Weights of a small GPT-style language model, trained from scratch on English Wikipedia.
Size: 16 layers, width 64, MLP 128 tanh GELU, vocabulary 8192, 1.09M parameters.
Training: a variant of SOAP for these matrices, 2112 steps.
Each number is 500 + 25 x the weight over its row's rms, rounded and kept within 0 to 999. Layers, rows and columns count from 0. Numbers have three digits each. The size before them is the row's rms in percent of the matrix's.

# layer 13 attention query, 64x64, rms 0.343, rows 0-63, columns 0-63
063:522483502478471507492509522519522481548477473524472524473473469479501495446498485491553496507494518504512504488505462442508469519498454505538474514515481481547502464481511463515495537457485492
108:453494528525517439526491529471491495498461530507499474470519479513504435439468513520479524504523496512511504487533527462502487484476521512514485519498469490475502505484522506483471502510444528
068:554526479498481533465513447494489456493513472499503557514474496509473552495515473500509488512452534494500512511514461449498508517506508528464502488494506497533499477522514505483506507463490443
063:503508473464491532499543514515530553507512465503503507562502507505521514528500472475498502495512465511501527492475501558526491476504506514530481522505520531495498528451463453503468466511548483
086:462518534493525440506469514481514523494479503522493496493540491470495424463475517484482525484506504491510485469493515469507502474498523491498477491541504500487475509474478498472482492528434554
053:496466496535457494516495528509510490514464513478504531490492486544450508524545457516512486525526497492539554523552543480501510504478490491521502503448508470478517496510519524512468512529498467
069:467487548465551470509501535510504520490471507555484492473522503478472463489475539487502526476507502504502492484484495496483486499497487434529509468551490517515492527488486501475524509513488566
048:506508532511508480521476516466492484521475514548503477470529484477517450501503529539533525489552506498488463500491511474508515506519480492507515527545487499480521471553534500502547539545499530
057:463472531542516404487480516525485511470497504466510486485518509467498460494522515510539515486491486486500471480505531505505499477496496453524528495523483499511486518536509503490507505477447547
065:479517514498521470504467507495514490470470555537538511488550464513486461462463474531516505477509536495477496497485496503505510514466521479459495507507469487459490456479517503508497506516434527
059:483505518550515452499498520472494489518507553510522483484522497522549446447487529520490530509526515507484500487521520480525499513516539538492499561524494490492515495510543525512510526518468528
157:546497447465459550475529471526496493506520443467489507523458503472510550526522474469507478512481489503503504497486473498487493513518472514493490494480527493525503491494474483496513483479543440
077:536512449511467518541508511539468487517513471483511514476443483477448535477530461485562513514501499518511499510532482473516481520481453471478525505474499490510500502511496468480510525485513498
097:441483512523504445511475518475505519504496527532493494464522479497481424445487525520476517500507540525489466499514499466486494509499508487500477494507481463476488500457488512497491511541459531
059:520465487470449550519497487508529480506459498517462492479505490501467515494537481489565502521489532497519479509495481496449508522478481474497519460468490466490505485451465487520522531503511473
064:498465518518489488452542483479503534518482447492491501489484489512484468464487506491498525514499507524498515494485489451516442501491466540531494485505494477552530494531542495483491496436496463
115:467499516541518446533483541497477500502483562513511478491528496519505447466489508538504523501530507516503506504523542489523514505484542487489499537507473507466487510487517504492486526531460559
071:477497512554521470493511554500492509545492509510469496508481487502514510469480512522534524479496526535489498472552533446496501520524463506522513514513478496558491520494533532496474539459484496
086:483462491482480501476524530514488493518500464512464528506464499482497531485551497513572487468488465463485483500529474484477496483493448478546523465477504508531492519506500471499485494484530457
087:448438523505530448492528541509483549504478503525504515473473514526471460493504492512494523472503492521473502490506516519508464497487462435523547486507493501486507542514507487500497483517520526
121:539490465478463538468553479552508518501524469467512535529454532494514563537533478473483481517474494495505521513488483514495491502518494509494499494479532499531504496507487485523502497481542460
091:545489467460474532448519459513537461503515481482508508511493503502539524525521495511488467516489526500518518504492466505476504541538513535512457494489528482510516459493493528518531495502498434
054:497482476480484562479543513504495541496513490499487492522467523493480551529516479459499486486487461485487517477483521562470487475508477491519530451479517523488483532491464510529505470510536483
062:486551497512508488554428495480505491476468505505517465465511470488492455478491507504500507483520506505514476508538520494511509477491541513488448496492492502443508504485487491456464491512451533
059:550508489517473570492528498501491495524511495525502537499445512507490569534524476496519486491486492493481509513487491518514501503534463504503531501502497518512498483556528482543511530480553483
070:498492484504487472499471483514490455511515529447508484518473544510542565537497504561472496500506525503478529500485534500516512505508538488454505550464512520514469492490525498496521502470526490
079:550545484474510501512530472506523485508486486494520504527460526540505494460499491472477530521489505519538525510518490465510478477490571523476447527505513517506499522480484466474462526478478509
050:440492527529518441480489516502491524510512526508504545505535481524477479472480518548494492480506539488455499523519508497530500486485508474498508536496468475520532457517524557536487502499486492
052:484514520488515474538490538528514486510490524531463505487556489484496494470479511528517519521511542507559497489528514469485533528485516500506525509517498486501485465466510541513544498557451518
073:456481540496519430500489540487484490493502552534489503478535504479493455487504529547489518494503504478494488499489520487499514477480536472503521506510489518483461513507501503494516519554458559
051:457444480497502458497535546565508539483476524491498499480482521494499482515510493521478527513502529547523510490541540502452491536511511474508491499480511476509497540458468516496499514524495506
080:555487451500469569498522485506473461494521521481522474496465501514520555528533478491519475523496489506477502523495476531489508533503497515475518521450501496484510512501497470506519513494558468
118:470472485502492503538453511527502498469510526543471561488517495479457472535544488499495440528504466448496516506518496476528548489476514485496487525493483490505468464470493500511500510496497496
119:504498526449518500519476518483486505483461461540518509494517478478471492512495510458508516504463516497537449487520499473484475490536506524527472515557541489481538540457523501505522470484505475
111:472459512516529502499518448475473488498502486461491475504511499490479529448562521474502476552505532461478498471482468534543505508484504504464503519509500519480561491518489486482508493514526499
105:497492531524525523495525504536461513478466500547451503503532504487488538517487533494456512470476478491487528504496507497511436479474504528492492499492528546542515525474467519484491493539473534
117:532507506456557522494542525520514526536556528516502515555498502501473457480490512497527484496500498495456509531458475518496501520484452488495482469526480491485484480477459494522525504530505508
112:521560481560547504521465545523476485497520477489525477525452491516515518505508512498496494506484495526480494517516502496499498459491522514514522534522467487483481498516469463536470458475471541
115:531519479504464496494513538530458461489494523463516511458503492529488539517511459508531497555533516494503497522472488498522516518458502530522514482486488461475522496506495441519464485484501457
116:498480497482499483504452494478492482505467518487482454484517519471494489525509509535508486483540471454483454475505517480447497520559511502520494525481514502523447482503492536530511489540453525
119:478495545493517489467506495491494496541449484519513531496485543523533552503487490539492506487506535512484531518492503497480494452490460516513525508492462508456459511531496437502521482543504502
109:503505505494501529470490527511520525505530524488489456511489486517519460474491508506503498461469522504516472538548486467505490472525546492481505528489507496535520560462453431481514496496516512
123:521506523479492531505527476490470484504505499497545494478501538507495523539461476512451483517484485476483520489519509565503536469503496524510480503464448526518510468549528470479486504465537483
116:547509483514483535481515475462486513536504477507468568489466502510498526495537516504524463529521533501474470491508469497469520479492517514496484495469527539530492517534501495453464526501542510
121:529486474511497531476510487527545479516468498512452498510496474521527524498494526475471525529476484470509561516516495468483479467494504511481520491505520456501513495446471505527517549447519485
114:514466505489479495534471535504507519514485481460485498527496531541429517491492478516500476528551520519505486532524524508504497492487469469457554530495529517482493466472500535500497471504530525
107:518542474502496496540532497418515484538498499484514505543500479544441490536445499475474509507485503512508519536478502499523522522533492530504489473495497521502531495518538482483506502518523512
125:478536513496540499510497492514511505492452538479535466470513543512499480521522520499476527504529493475518515494514497532455521490486502495523473480483517517475526539502513569426520482515481500
109:484497517485468485439497482508516537513505499516493525490493477462455523476517466500540549508463526534479523489469518515473526527500492514495543511488512499509514428482511502501517459540500519
124:477516520516515530525504550503495484497511527524526485531478522462485485475483469501485558490499501550455498470518521474506538493493518507454502482480501543534476547456474522498472519497508525
133:489496506509521510538500518468524511522491492546480504522539476505483490480527433528521503513491506505519523510512512470492509470472509531541499458466503515501544450557520508537481511533465517
127:490532451513516500525455500450453511509487518545475518463466441473476527517508501467525491465524498495482499520492536503511533532522465475510514481499466521498506525486501482517521486490539516
120:530509517500474497500496480526487487515492462478542509532493492481459516542475504525471496480479552474526532503436522487511537534516512448478512523474510518527510504468475476507488552508479484
128:504478490513460474514538475521482527434518515495501533527458511492539532492495462500484498515479476475476470507478526500479519519506462540515525519518539504493522494488523473498491458452508455
120:494488457559508474446546531511475479531533513511503476502531507473486468486523514541521489527483456489485467499490475549498521490496510481521504533538480530491492516535508490541501524481504513
119:518502468532474535495505433488468490514514467519485455486449520495476531492496469507514467512506493554530534545470524477513458487518488491496467516509516531480509482528493506510499507499540474
127:494499505514489463464497508505503479558514495461485551530473522497485503501534494526453545476507539512541495490515500496503540474513501488484480482517518509508522501545525503524526491461427493
125:557537475476472502504489519511508486493513480515506471534476516487510536504539484503539483498496479490535518475515504534502510523520527473508472467507551509470490501514462485502426493550532479
122:540508567505521519471495499488517508477478487540534529498481453466493512487510511513514502491526498480508471523500441470525511508514460526519477485506444467540508491526458526479487506469503506
114:495573478524526544492469485463504431528524506489490483523521479479536489475444488494463499505505502532535477506470487529493501467528511502483517510529487499490512496464472512506531512484482513
108:490521504505517496500505547456499565519446482498487489438484498483469472491497512509436477523516531487497543541493513525508443515522503495481508550514486477521490508489513481503491506514506497
110:492508485454507497462499499462538525497519480476481532520547472483476518519476465513462481542530478499493466516506511493484476483496483451477507521437488523479550496477502529495529495506490463
122:502488543535524517508455488437539475519483517496525478535504496502491528504500507496530527499533495476509496466435527469503489479462528490475516508504508500513536488495547470510454464477494488
105:492486476515529475513525524523499483494529478460500529454498454470479527508529498490519458533512489501502507489535514520518473492496529542477513460469530534460547500480466470466526493505511463